Weights of a small transformer language model.
Size: width 64, 2 heads of 32, vocabulary 19455, 2.1M parameters.
Architecture: no biases in attention or MLP, tied embeddings.
Training: 158M tokens, 4831 steps.
Each number is 128 + 24 x the weight over its row's rms, rounded and kept within 0 to 255. Layers, rows and columns count from 0. Numbers have three digits each. The size before them is the row's rms in percent of the matrix's.

# gate: layer 4 MLP gate, 192x64, rms 0.246, rows 64-130, columns 0-63
# up: layer 4 MLP up, 192x64, rms 0.253, rows 64-130, columns 0-63
# down: layer 4 MLP down (transposed), 192x64, rms 0.212, rows 64-129, columns 0-63
gate64 108:124105153116140097121155155109176108097125127113122163156086142131095094165104164095133137115170095172095140135141125122103128080147130153142127113174157114122143158139163138139134137113127156
up64 115:117120102134152136135171146110102130094143135131129167123120108126111143108143097121131179117124149105135103181114128116127144099071110128116144178162109131088121129138118131077149150117069158
down64 115:163120196146145110118127175173101100096107153113108114136163146119120098108149092101072106124112134140086140138114113135153125138088142122123139139140129117106102126145125189144105137121134129
gate65 109:136117157124151118102145120108123117159158118133132142150092135107148082146128107104127114155071162150150120126131119099121111125113085112114095165156156126127083169140137076122167077121128134
up65 100:132114143131127116095101134105141114129146119170127124105135178122121102106091122149151188153114125104129146038136145136116109179129112101094110092142121130150130115130117095147136148130154146
down65 105:122158153122124130120121139183115120089155147137120139148095150129127118117110126137108125171111130116107141102101134148093109139135095150136083189095156176181095125102143104167138112133143109
gate66 088:123140114118128144149168148111135113130118103133116137103172151128180160141145160117151113141160127109151080112166139165138097133164159129171103123140125198149115143133105151112107093114128108
up66 093:154114086131135114138128114081103094095125178149111114150167145112130181118129124107153084106157111134146106152157142144126146134114148139179109117094110150159089144152112111106098141146108114
down66 093:127168138119086152074144111132152089128127136116130158118158088098088166161074147105198146136126142159136128144132145141142145160125126123095141126162148140132130121148125135144093136147123143
gate67 082:150108137065143114132155178121123129169107146146155156156169108145121126151088163108139140143139121162112182153087135113126131122184128155121104136115135135165127105131117119129150113154156138
up67 079:114089169141078133149108087166130130108122118100085081124083127123112125123143104176144143112126118137116068158149127154125160129115114105154179115163110143124122129156131140128129150137139144
down67 088:158155120098128131148090101143124119097132119146136102120117155150194117167129155152127075129113085116144141111157168128154061121132152091136103118116155159141098139123119112121119118150124138
gate68 111:113113149167146121103122154166156162140161203120118153149158105117105112131117138138155141127137157160133122142081156089135097138123163098149140146135150096105124143096140174106118134140147128
up68 104:124182154122115083158154146138145119097147129127070149119128147086166123125131113108135117121142090148101186137098141140104130160109109155135126123095096119164111162102130125123152169149128139
down68 103:119140128106136116124125101155095063129063130144144076119093115163108151104117117110115135129097133135139160173174118140112121112175130126112106138092140117099105122175109123119129136147132109
gate69 109:123120125087145109153145119179130108118130130120098131143141088120112114168129139108112128092142080121199149117123141114107118154132121110142116111151127079191131131120138137090133160177115115
up69 111:087100139146130128124130092130143189112095129134124138091121144168161131102111116108166131176127153097084145125137112148127148146125163194104129125108119127112139083142138118094104127134135099
down69 112:077165148110152136102121125122138155117139143172122158111138157101123122122096126134167128121079119087154099112158094146141108110166119155149172120126110156127131119158115148170089113129106091
gate70 089:169123134134162089157144154121149165149148145087135147155152158119106111103084149122104119145143129105118122069125141118143133106094158126139135128099140102095097159185123096141088132116133132
up70 088:085128098096135132151131175157141123149120176108112124136122113094105080128132128133132111120131110159114149099161165165148147108126099137073119125124157085162143149122114107150097131077125117
down70 096:129148136135077127129125111110134110106145166146117107068142125140120083132155094131121168123141134188072091090115151137117141139096093126125109139111125104124177130168110127138137106115135145
gate71 101:168103116104108157117152149170089115092117136088115123130111111092136129108145186141107131112162146156159160117129133116102118138102107123090135138105105147099077112127126161141121154126145079
up71 092:126081127126139132077128136160096140111102146108160164145129115139192085139120156147106160131121106127128107139166109123132108149087110132094120125131102163147129106113158171131126107127139074
down71 090:134147153092151073136142123124171102164120110130137105135139143134139159138121125081115104115125114120096140170103127093109194119166140162167108126125130130114145142110170107123118150148160164
gate72 101:138124122111154113149133104130105150124091122094129081081096129166129136149121152130150140138102119101097159124148165131129145104148134185139179148119110158159091136119117076147105096144120111
up72 110:110097148124149130159135110115108128128072094123138091122140100162126107133121132146067100132138111132125094113149165117128160121188118178145128109136132161090140148141137099136166114118170119
down72 096:104142143133105099142166131139165115117129151151148109165143190126131138152159086115130115125179106147106133121125101139146104176110138101111117090139170149118122129153171130084147120113110160
gate73 100:097136123104175129100128173144103141082125128100172168119120119109150114155109152129137153124098131139137163159120124166152147078131155154150113156183144146130124136158135114154134123105155097
up73 090:149112116130127163155098126152086103147119133110159097100149133106105137136105173142123146161122139135144083136119097165124187069139118099174120147146102110136131093139091100111125131127138119
down73 095:088102154144131135142161153110123156150114138090156168114157116129111139110097155130131132117105155119138129156130160128127126139111107080153145087156207142134087078098128133132130126151121139
gate74 101:105116125073121102107096163135142124121125142148105070125116122119110086121122098104149109127132110134124148092102103089079136130133090153121071142141150133161156098125105155140158128163143126
up74 087:126117093091099120146097111110137086142146109143134112126139136144106139121095132116172160143142151112134071094094154127155108093126119153148090081112167150148164112138100131104120125158117092
down74 089:127097111109125169141112124111132162129123088119144106164111123133152108110124076165143119095119131152116176150115083172122114087149132144148109149146123138161109065115144154136159112150134149
gate75 099:128143139140132116099096121122087122092159128107170128128118138121157096107136160134134142123119140191119157100142154092129118096162097134148145168139124166148147150166171102130149156131155169
up75 091:148139127087115148161099141102130105118110125145115155115140134130115145112160072140130082105160151151114126142132079117130116128056186137115123093130142149106112156138107143165144145100115129
down75 093:112144118138155120151096107163181116131100106156115074144138124142086148151144139113154117121143126097129115112138152173088123144162145105140113121119176115109084157112142143116082129169136111
gate76 102:112118131129116141156165140158132116085101136099103103095179185146146108157140127156156102127106092077182100123123138131094111110149173154113122130122123123144126135145107141136132117174127123
up76 102:135116125128082136080123141135091112076145160118139135103164155146155102143110092097133095145122129163176150100146121119146124117066130116115109128129098131142155147129173119123087110139147113
down76 104:085137102154170096126115171135146139129166093150126164168095086135096136101099107114121156111141154153113138124123138133118121103106133142107134127140136162094109099115170149127100178111118162
gate77 098:127096134142173167104126102131105128093110125122167087132156124176129128149114164124101169103136166124148123117135128111137112109137106111150112131125128150112131156118091171113152108079073094
up77 102:128117103161154126147127117145051112112158118128163142094091143131162147127087123116082164105081120108113097140150121142140129140152134113169104137128135126162147113147133157081106119129109110
down77 098:084126149181151129110142124138116146079165119130140123137111157123128130100123128124147132148122124170137057167171126104140143103094146112113119127157145117101172120175095123146147122105128155
gate78 109:145129163102193114136176163139155087100124081095090142152128118136118141142154121140099136153127112127115155110116102131108165109137142136126104126136119116129144174111102116116187144117103160
up78 122:120135100137061108096108123117108155151111135135153113117134101157134078144116134136164100134131102102142163096144172088135105141139126141135099133112097141151095083143108163165106107139107142
down78 103:155141110118118115139126155145138124096117140180186080126122132128131139140128137088109122128151113164137108117133176112132131100143157126098144123150097121087180104122106117127094146156187098
gate79 098:146182129132159163149104123092100140098116169148124173126129097145134134142164151183136142144134098099112147111146104177136112157132142138116131173141123117132113127078152152136153117145095120
up79 100:069084131111114136190156143122152157126173117107100135143117115099124117130144152119116139107082135138154087108111134134120169146152119117147115136091119156144164129131169132085130129116159157
down79 107:161089168105130123136116119122088160093100111106111163116102118171071111134166135137128149098123156154134153105123132112115146149149139092139137126114153069136139110096147155091114137112155137
gate80 104:140119120117156098108094138105101132144156099151170104132113113120141123160145143108133113074105121123132131112097113143152140116170186143104105118097133127126101114150117158106104130058147085
up80 108:147106138098132078127144096151075132114108096146102120142138074143107143114188131088121117144110125127139118089093116141118138125107130118138139147145121122093125124153116162130115157097189092
down80 096:136107119158139122122138151099142136096114114082134131075135147160112129130105150176176159137171145127119115141100093126120200137158171134111121115142128126119162088140118135154128145096132134
gate81 108:174149110083152072117165125116126133066141099129144155122137108110132131137157135139135132074157125145138144130108136149131120120100120116121110125109154164095104150098144117163098148132077098
up81 103:112118171138106115118133109129156154119159109167134123126129099104106098149122122119151104093144115144121131068064129086180115149120117133111127159144163102137134151095157118142115086129157150
down81 104:124139103103099127124114101123125129145129096166112052102122108153124120122113135117132105151142163133128118107125174126115163160135179147165132133102128131152139137126065079152156107135113156
gate82 105:160091128096125143130144130072132144137150124106117171111114094134159146120137148157100121170144132129100111130162085146142141122164173089131123114193132156133139120161142161138153112109145146
up82 095:126098112096109104094115086136131171119085140155121107104156095121111123130116100167122119130108116115099102133135143157179158125120129125141193111129141122124172151129135173128108124180110111
down82 101:129154106096122100084133087191152134143099151144160083134124141152114147151126127168105144114144148101128115123142110150127130167092126117138151064124146100143171150141147136149124106122142101
gate83 093:145106173082108112122118166136128121125064132145173162170181163133124115093111152129143105187106155145116142110149115139096122120153109136156114135125117111107146101133123127132149128150156124
up83 099:091123110136147139144099077167099136138134148123110112126107126162159109129130085113103173116156120077084097166113135176146150146131125108143139143090149136143131121106110166133100143112094124
down83 096:108127129092172143166076135138130141125120139119115124127114168149174124104163154129104142174156114124134092106144147130118123097184155125111107125133163083140118123108099160117089134094142149
gate84 109:147165134153131127190157097133150118109132126154103087125136132131100097135118096080101130140132140170126119110135129141116158141172150095159122161144116101089143087150088121091128118116117102
up84 104:129083143101137153110103141130159163119134133117133095121144084192121096130121143147136113100111153098116112138151139140083100109095117148130140099099148153114140124085071138144109158167114125
down84 104:136144145103112133139166137105109126114120150093122171136137163122131163122173112070122113143164137175132078111101139093105157124119133141171131133150141104137160117098147120116100154129102172
gate85 102:103150130152139107160114120109110114110094109168105132088137122155145130123141118058139102156122131133115131152079081167139139117139170115174137144114121099124134139133146124073153112141167115
up85 098:160146153115103166108115161149115144135142136088102134125149119139136111087140180185174142111151118093147159127181119126135129125105100133093113104148112128125122125128114124168083158146101133
down85 097:090158154091131137147101157101075101116125116116138133146145089122145118128128096099145057128105121119139148083129108099116133137151160157147149144130124101119118117096141154117089166164130149
gate86 107:147121117099151131086146163110160113116108116133149122157123099147152086163146135170113152147161124158124145098114151090122077090158144130091106146144136114146135132149129147156188103126120111
up86 107:165137107125137133134134116088127134098145126118111156133135110149141097096112101152135126107082169118102150134125123159145108131094127128154175121130131145131152203116153130141068127144071125
down86 110:163156138142160139118120122143069117118131164123104139134147150161116150133140131082141085137119115100161079108122168138089127157117133117147121118112116143176151130136079099082101118100124133
gate87 107:103097097156115127170108105114151144107135154145158152131153145108127127159070108135117128130118112106149106097125143154086135084185106121084114135120179153107106136101089122134133114119112135
up87 106:136061116107124145096129128135158111106139108087147153099167168115162119142140152115160140136129107102170123112151145146150090133090119116101132094096107152162127145132105117164124097110139162
down87 107:076117160147077124174096126130139111150124138130135125116151132102143133099130151129113155135143131125100126118180106074133165164143113132128128083100128127145129151163151103189109100151122129
gate88 109:127141153094155111151128136150119159136141080095177133099090113172099136112135141163136099142126130135163164159110100158143162131150155104128124117134133132111112122147113137146211138131136120
up88 094:127129089172152121108090094160103104111089159104141130137167129131151111194174150138135136118149117095109146142170137133118117098129161088153134127121127129120156170126131109125133152123118169
down88 090:107107133106156142131068115093128120129123111149123153171141113160165103142128127116088110171159132114084116104138119120101120095119143153131128123129121093106104103122179142085089150118122174
gate89 105:134143109110162071154139155142144136130119147178110122127116141151142142103084088113110121094198100118141132146095137163096112152110119119143105136102138121142098147112158130088157140154121108
up89 096:103126146150117108102101097149126119161127130111113122116098145107095121152157156116127162143100185132121092141123127095114159133103155102155200092117160095108159109115126106119106111135159136
down89 083:139103139105140130146114152106110076092121188129132150107122105145128108093126130133082151147108065125083107122126106097089120132122118152107144128171160129084115142129140108116132149092108136
gate90 110:136112125134173128103116163115159108076113101147116136133087131139180095123128115101134116135133120125166133091077083136147122136103115134155081160156123119133153135107111143107151136070122139
up90 091:108161135113089148163131099126129126158138119117139154125133162118096174181125142093107118122114126108092164152172142096133158153155136130154144098109145120156128136124141116141129133201091121
down90 103:133145156102127109156106103125121147086123113153107113089118124124149103141134098128149094148092098088139128117153144122129075136103144063134136181108144147113174106107152122113089106124142127
gate91 104:121105123134135106129086112171143161143148157095148122149104142132114110142106096135155119094115125106123103138125144164106109131114128181142143112135147131093172142123082113164078121142062120
up91 099:129175103106115144127115129146188122154102146115067151110121098134154133138154107148154126093096098143118167166146164157141111129151152130160151136106125109138163156107126127142091097127137151
down91 095:105177083117147129090092150140131102123127085129130151102146193142126147110103159118110125124175113172103118146108146115120149162134119147125128108092167151150154126141127126129178155127141128
gate92 101:088141166155133101139143147112085159112141126114131112101079119181115161137158155149157126138116100136113162112113138122128112151119097127107145162180137129144141090166134111158140111117080147
up92 089:135130141108115173119128117138130086145125157093162099127179162127127131101134113102150100177166144176118117129113122125148106126151100135138147135119106156110097149148118160077144160107174116
down92 100:133165141105113114103122122093100101154086136157140122124112157107123092093154153117127106149194146093158122157081098109117108149166147082135130109103118136125114118142156104105121146102116113
gate93 068:137091106129165139172116133107139096135117122121129098161120152104071144136088120153162135100081169095124143157134138132129109136120128154148088150140132137147134108133152181113121141077095132
up93 098:145126098126140115115109086130089113157161138136139115135124121092169153160101134124130156182098104140094098124158123147187143120179163111154114107147105152158104106133123131160120118102128131
down93 088:122158139112105155153141167131147119129119123122133121130134140122065121121142158136140099113157159115125159108132122135098078152087160149110157145154178153124167168093158168104131135160125138
gate94 098:106090093082130154122083149117132137146159142161151137120183121131132101158141112137118121156121125147085147112137091119125141137183146096110145113120146140121183130138158117085132143118173128
up94 103:124121110103110114110068155155103121139132081171145148134108133108166117161122138173150139143109135155116128133110133110112163078149115135121133133142054164127157107102113129139138132126169139
down94 100:123174119082097106096181135116122129113119139129138122108154138124098147125142079145119149156123126171129123096178162164105113132137126108145129107124166171101130153076115126135110136134097098
gate95 088:122133142147092132101109120129102121137102176127109138169079131091125151126173159096113144100098135141157129156164122129136119118155130125116157101173085095147127126122142148153152180141091119
up95 097:123139124090112130095090099149115134134105112166172110147130117110154143138103108110100128120142086096099123116139189142158160123159147106135133101116186114131137134145159121150139103110167086
down95 089:110131126117122120131149143099112105096121175111128133113137148131127126188178166133120125120148174177122143184100120084061126116144135146140152125149128098129143149104128109138092133128141149
gate96 098:104165130109148104131129118134075154146108144204089097166126126123115131097110119089127162145129143127155143126113142171084078129156148132153120136111118150105097119146145143120115153149136112
up96 099:145124128096102080074114134129116137134139108123128121148132117148117142146130084083133160101086111160116088141144121118106136090108130119079077126126156130109107158091169160148111125110105146
down96 113:129134150144131136081099112153102109120106220131116150146152136111114124139141125078145145139103123145142134148097167125107153099143126140119115119125157140117095097097170157129141120177133147
gate97 094:132068111080139105128119077162114169074116115138126122130127150126113094109100165134096122139148146151139097125127150089144166128118096166139149107150104116143158104138144136145155094143136119
up97 097:146142101137147122126142124156134158079135125156112125147130179127106128151139140139188119103110126156119103143140067103139121161162108152130163081179128131114154081119096117126144117150130126
down97 098:126138121137088156128171106143125099125132129131132115169178122088118122135177077126150115156175143128158121136145152167136113153125131176116114105107119136123154165127171095146128141154166132
gate98 101:157109147091100143115141106144115150082120095127093130093114125170118120073113120104151097183133137069158115075121129122124129130118130136106177160116119124148099120141122138146133138100113113
up98 104:148161141127094131127177162126097152103124142154114121097097148150137130099121124141168129133078149083120139121113099083118097146100152137145113113163122158129140138111090107092153127112166088
down98 104:094150091109107113116154147131092127147108138171127073140123152104094152164164109149156143118105116129125146172175144133091122119112131155139145151136088149152161134156171107140152129108135132
gate99 101:134147152118152105141150129128147122118107124122113102141120121107116129109149145138097159145152145095103067130107116151125157157175125177149111150178156108109085099128138122154145130133071087
up99 102:092136124113096142107112151154171104107148124114136118110121140111114139151126113152144109141114076151125123100129108150127138104158135110081154120074134167155199101108114117171114090132125119
down99 096:161110105132153112152118129131152108107148113141094111127117134127135104189145173163105134105115087133112115162130177131133129120149138116170136144085128133107118095104086119169095114110106082
gate100 081:082130133094108135125117171119130169154111137098116110087137155162083169120110143115088158128119160103104141141134100129117164158142114135108134100147121098137152096104118086124130106158121083
up100 075:128148108093123143126119167144102170141100142128140129106144138137103143113107146137063142118103186132148151122146090119115157117096119109105128089166116092119118080115091115122093120169126123
down100 076:133161149134138095090128118183153130123126097130130116086108120137134137107114063110104143165096138159097145142104112118119154155102103140151101080114136114132131127116168110131181104119138158
gate101 114:171131171120122135137063105149123151139116116127131132134132102120163101145120114150136171138092085089139117141147128092107075115134080102123104136121143122115117148129125181115177134113116105
up101 119:153164147106148146110089153139122085109115119128142124154147132156142122122130109173130142125145120117108115134127068186096154120156121145096175163136099123091175093131089147120125113122122128
down101 113:132127101121107157138129133129149101158134126113097111116119124105112150193184093099116134157145168110127154122138134107089111196153167119138151106147126144089119087149126114132112153132109133
gate102 094:104139135143166117092125122118138146125101149128083132135111120132149141105126117174169131157154159096098153105188115113129136110130154147106110139157141118114171133160067149121117156109084113
up102 102:099119130187154092132117100132123119152141149157097127140105074129112127142135131182162106119139101135153113085148120101107143152164168140133124140137132131147112130091109194128111133108152149
down102 087:152174121158087124109154101168131106155162131163129116156134139125099115102091106127107154141158149178135113077124145133124165127141129115126129120136132125142162154124158121126159105188168136
gate103 092:143177125094151128098148111113103128131159100142141151154134085152107136145140176145128128176153119127125111132123085110156131094150095101117158180158108107134162132130150138145172095134127145
up103 096:136129158106146162106132136125093127147127153100121116138135142126171137155150139110153160148066150173122104177139159154170100130159099096137125133118112093139151124126140153136109128097182108
down103 090:131167169118116151118124179155131170124177161159107153135129164145157133101120152133139088153127104128136117142079132093153170116129144153123145114141163142114139126107121142095148102152083120
gate104 101:054144110094149115154104135140130156166156145132165089145095134126122125130083121106136129130146128139141136143148130138136103123146117178071164168119159149121109134164105111156122138115096118
up104 097:096113171144123133132141153128120152174136151110152173072124168114109137138101172118142123081123142133107103114126102123128149109153144151156138131102109097129091121136131100166104102183126108
down104 096:131120117116152128116128157108121105152129148141132124060125138106131176123165128121115160156131113141112089102180169162169131104131155168150142134139157150120138119163135129146092179150127113
gate105 093:100156147122168111127081105136170064116137142120158138173141170145139147122147090133138146150135151145108121128138103144139093113117138120125099123108110150118194130112112132099122098110141083
up105 102:111097133133110106133147152101111146167154110097142120118116121121118111161179131122097145135126112165169126134081142113128185124170138122106111080131120135162167150100151117126167113162162133
down105 093:094165126110108128130122141192130114116155145136131160124153138174159118084146148157179146139120099139120134151185089100141149100095142135134141156133164128081112128112117117112109120106132113
gate106 096:161139186123134149111138172153130120139120098145138132115156150170151099128102112162117086099172121121153103119111139144124126123121121095096142129115096102067162127109123102103096117111163149
up106 091:192136130116148147132080134149112166137139122109140090124100127186137097123121159120098129141152147130075105121131108164121125105104104121124162146157136139108167115175107096136121114120143160
down106 086:130096102137154141091170167108112125157145072119179167117161153133113130121121169148152092142113125111135146138129174107172133121126143123142134125084167112118152112134083147140146131120109131
gate107 102:159111135119185119132097071129126121084109145124100125152142092134123099165110132129153133141125127128149111132124144146140126131153090052148128134125137145137098105141146155091121119073168134
up107 110:110117154105090123127152147165123121132095178121132154175157113130125145120149116136128145126138104159158129149088145145087125120184123100081157134139114129142122111119162145136165113185122162
down107 123:112107137122113111138116098123115145169113144173127132150153113108116069132143105092132126137135135124145110117114113162129121182105091212133136091122134098129151123166110129120107126121137079
gate108 095:139160143129196140127101118120146097100150065110105099109133176129112152131156130141085157149096154134131144145095113123093109102117128146134112151144136139143139154139075132109149152119149154
up108 112:095122149136134147100129175120173144116123164113118131130144149140112096157145110139120143133178129109111149127124199131142099066070162128103125118088129150133140118120107137152114101145137130
down108 108:112160118087116142111117126122142131131116129087155095126103124128157120098129108095123133090132178173132181102129126122124121067097121105124132160128095122119118079095160149157133116107144164
gate109 107:100144112147150117162162143121192155127101103167085129120107144157138118127118131117126137103150151133137139089111094157084106110115142075117103151147190107113146151130114163137127119117115127
up109 107:131146152133122120109100137093156116145103148166110130146104135074116152131068138154162134113144094140141181091146139146117117142125129145103102147123127117133076137148147087130144166148096090
down109 113:147155151146127190121140131071103142115124132174109105125134148118151153133118136199119134133109108158112136109126117132122135145136151165106163141131128097109075112177129143102114166110126115
gate110 103:133115143099157107178109134145155131163139110145098088156097139145123100136111141100138125146139132107103129162118125115118103121095115155117124115165147083140139117152083099136105190184108140
up110 106:133108111085149083121124117162131139162129110146075120141129111146147128181127152153092097136155120159101127132158152178129123162119130114158125129147150108111150094096094119163140175136114128
down110 099:089125072089103136119154142103137147160148121082113125122120121088140126199130142179117149119143125103153139149127105140161131151112166119125096109150125103144159119147120100155161156129134130
gate111 104:117146111088135125159116103151103147146129086182136120100162106142100133158120114119159115179134095151158158097131120143169133142145174125119126106124149110065099143148146138146154133146136117
up111 103:144136124123114140123138091114149125130140187127141108135109151148126110126129180130139053146112147144132158137165138137104107128095093110134113186133143085131074117109142167147148141142145136
down111 107:125127156117160122124110105105144192161093160123133109140151139156155147085126137101143139150129082170108128087118144139115133136121127108178117115129128100118126154112116116106088134193149106
gate112 109:118153116099119120127106117194118164141084152089156112112141133113151104155141130113166095117114143115137184149132125153140144157127166136152114152132099132098178120107116102118088096134115107
up112 093:179123168133128107124135112148109126158127121178130123145166161139137133112103143145138131159135174143092054124092093097095114120154127104115132117122133138139069156132125121150133150113104139
down112 087:101128104102145154093118145117124190106134121141141103144107121097160095141135145130156123116138102165152131122146146145126106092156150116177143177132127159105174131140076134122084106148129116
gate113 105:098139143108147111121169122160157138112089131133149143142106162113148072082114109117140129143159136135139118144118181139128149133103093148133124132144135126113089177154130150175127090172150153
up113 102:124114103096122129131095115139125107118176134103164068172079110134113151127145188168107129142111126149167143156167125153133160163119127109153153122140130162116139105148097121122139133126150122
down113 107:095119119079092134091141145134097147091184156103157174136122137107126126102120130133150118123170125180143128149107146117123146125123103132127158105134146131134133158116144169120191129150135093
gate114 098:133121120117160135117100149099184118190120117083112139126071118123139111102149104144170109143141131123132092108120125127165134158146118102135146111126100133139137120155197107103130101144103149
up114 101:111113115135133083127126160102149138164143155114099102141122136152150130135078148109083161113154099134159084133154179132145086148097091142138110111095116128146113115092143116144129121121080118
down114 096:157154123124096142153174134119136102108122103102123085114127110096077082136141131122120140141129149120132133066157149148138133172135173099122127131170135130091122127109162134089138128174143137
gate115 076:114150134144136127121146144122137137144090080130113133128113153122103164091138077114094083123137127089118096161123130135149116092096135130120126110130106218125117125107164110150128128170138131
up115 084:084121156115077116169140099107167139186142147137126108107103159148109137088097116098099100108143107136135109117104159163126121151130128118127161118124137123139167118090128103123093132160162109
down115 076:152145141121112098074112134111096079102134123103136126139183110118133098149129096130124086132130136139151109146139133135109088103131120096133082118144128134073098176132141085159151137136147108
gate116 098:117103125109102120174159117154114125169156141090131140075100141109152100135107140125148152175096151138113114155136122100150110134161089100120161141073133122129112149130156156126099137107157152
up116 088:104120103106119115156125152094152126153133129113147098095087177138111135166127114151106127136126074118126126113123110115129133094112100131101125158106134146162151174113086122096127149152130199
down116 093:141079124147089146133164105147165160188153126095121133102153133134140079136119137151103146130103167146148128157161107140158125111150113127115127172102135118135107135159145150138092118106164101
gate117 087:138159125080113168163087151087105124106129142126154124099141130111160131120155120088131157126139150166093137114112147086108136154147136153127104146147138133144158125136169113067161110121146101
up117 124:120116097127147123119142125141134132110128143132102116114127158156106156140114114104076095120151101093139113105157165153134129149065112112094106088099110112122108115091092154170076159141124125
down117 115:118118111165160182091131124121116128159157100117098137110119156133173118114100119130104126116141102112185104145105113098157115141094191114109134124118128132141135136087120121123097132091082143
gate118 099:169127114137128135141171140120113099127139097153108144137084126113097097150109139141167102160101087135126132113145093079110100123139105153134077153166153151152092136107120165130156122141114154
up118 094:098136132139151133145128133122166147136086083144116120097123084170116097090142138111144097163146140108120107110101083089143108122119132137133114129151132173096157131158114103174152103165113143
down118 091:156107113155161093148127148125124130111066106115091071113113100130177108087175100100130133138122136144154141097151116126128120115121134090119123154117149136113138119161095143114094126136166100
gate119 115:112127140097141151111131124140084126113154124117133085097173115133151138149127092124093119122095141124082132127125098132122143118111112131115145148151187132090164135112145089090068082123137111
up119 095:151098113160088109117117106101144141126099126117144149152121124069140115130165133116123148154118093163145160123129133125090101147144117114133110117142073145100095126178166129136151168148093097
down119 092:121152134074134118137094157135126154142132100124145121126139115124115126116172084088129146125110110144130091130110111185112187101132126148131129141146144113119193174107116157093135107146155124
gate120 109:173143144163160135118153111136116110100153126113128158108123087103104108104184128160106141141159125168156128114120141110137102145118120095122098179176117125105141125095145164118176141125110133
up120 108:108130137172129145146105095144140121175159083156125076065101154111143143146091167120154159105136121115118147113082127111125094135124104106140124085132125150139099124129097140127127121161113121
down120 102:153146106128145121134155109093191127111094135130115121111100143155144149101138126168102125122098128115145128097134110078181141138122074135079148137121124107143127142150132162090145090110147151
gate121 095:116118139139150116118113160112157140092152118114127092129174157133146160131128134106085092161122130091128131159152167147100118109136121170084092187101132143123110170134115124156106125119098106
up121 090:125143119108146121152099140126132113198093146112125130148124078117144176131121137119109096104158142173159076162160135138150151101144113097106115134149090087119116095131121157130130114149135120
down121 100:129094124102120154151152150104124149132098152094163113111137118139124194176130105093131120138178148092155151142139176115114135116179117132104138124127124083115102105122089125098145125126134140
gate122 099:095078128104133133126129096083123189162171146109119121132111081099099131124165170124101123096125137121134130150139143116124166128157136148108155130124133145175117117124168090131143102119116100
up122 091:123169145137140139146155134167105168151101123131100116133113121164125113152135106103165118140084146126122128094070108113117096115111128088133138123103132102136147155159099133136081174146159167
down122 084:095100109134100127081137102127115121125115114130134115096103086129139130149092114160096165123134083141154102173158161148130145111108133060109132146098133151146105145124125129129079125138103097
gate123 088:175109145091143155131106145121150144154095120095149135163129103122146114082084099115121126153143154114104135145136101148183127106108161112158144135127141135088112129137130136186158128130116176
up123 093:170168152121164157136126151112106121168102110157159095100110084167150112127116120170124163142177131102106140147141141096165069139123119129125125134141094110126147105128105138143138098125113139
down123 087:125108135155094122158126134170162137127141107137082132126138150095126104141187130093120136147118139128173148133119117172178158143098154126159118095147176148104136149141114156098130160147149128
gate124 100:135120105119147103089174163132125158115139131076130108120098112133161154120137111116132097145127109110162128132149113125159127106140086152123066167127125103087168136118087164123151090121141126
up124 095:128134148174117110144212156113152119137155140087121113103134123100169136110125128092109157117117068127126137157101127103119106139106143154098141130166128120151104153083107121127108131139108119
down124 096:130091125155125149087126111171116099169125166135149097146148132125096175121120102088137124155096126086155130117149144164166156145130112131123106116138130139123160145142145112073135150155162097
gate125 112:141105132139113116083133125117134148098107127139143131074124125150139119072072155115086081101150133125115117093125125113156141124091127135159168157109150093131147149113131142093118121084132162
up125 103:116140119137142107135120112126109089109124124098150086152137136119135105144159097126146148167094125177129118112076132126143093119143129110126086073154145155137088155163141088163160142119160122
down125 096:139103117114107163142096138134102108134110159182111156116121132148079123094142148143128143129142162130155094148171132126128105112162142142169163143118120113147095156131102148083114084174118131
gate126 105:098114064139155107111102126128127102101151088136138106152138148135164128152136204111098122120110105102172144146164129151146112146136140163138139102131152154158152140126125149115149083144122123
up126 098:108115088128152108110137116099130173175125157141177115137119114118161115078117178139158115133119157141104145120107133079112099168121126150107160087103120133107121120157123145117116114145172120
down126 098:122101138109110129150142125112155114138095161087152104099125134100105104076142093081142149124160155157135118135107098171103114171109118121090116107122079115119122130114159124088153143116152146
gate127 070:146151130149087133118164133128106115101126087128128140166155118107102145130085141159157148141133146143111141167161182126130085116123098123126133145101124113150149162086160117097171169150138138
up127 106:142128101110124121161139198151126132118131105143090153156144150144098070127113121176137132126110135117166111132138104136094110151134105131128153149103100119142128090121133114127089105192154106
down127 090:131164144118171125100134089107133119130099146112148088121128135133172180152166128105097129113132122127117151095102160108163150101147165085157131110125150142148121152148106103127121158071138120
gate128 100:109120152112176115134110129111103142114081088106140119145147125132161132167109127107102116124139150127105122133114127094138093093101125124106104145106143102064113119120104143122181119077116180
up128 102:140125138161116134140118128156117119168189148148142104121097125157115101101119126082180126137148108127132119132129139163129118172122097156166083134141087106142101118116109109146083122162122091
down128 110:110160123126137145137113168159171141092133163135114124119143133162115118160140118083130131133126105148129172119125151124174134097133170068113132153136136147100145132090116131141074112155112084
gate129 106:096070117143126153108112146109125148111068151107094151157145120129107153149134143120152169141148071106140112121164111124089122120165115131142112125114109120108120079113135148097124116177124115
up129 117:129167175122107114142143108109078149148152114114166136101127107123137117119155153157141073123143138149104152105088123105141150161100105126119145153158133114163140169117183142123104163134132150
down129 120:167141149140096139159104113112092151130107069126117182151178134140136109124132120150118080127126105104144125108066091104141130121136106131103150115128094102116094120120123150093106141138110114
gate130 103:111099122102171104077083151156125132138132133143084109134119119105149165126105097129126178151149113142163143126148106125108097151114125121068135093091138123119078148122135158102127144127137112
up130 114:131112144055150091154123160120147093161135132108121101148127117118117143089100066118114162170145113144079125164118120138138138132131131137130100101110124174107136133105124084114129149143125138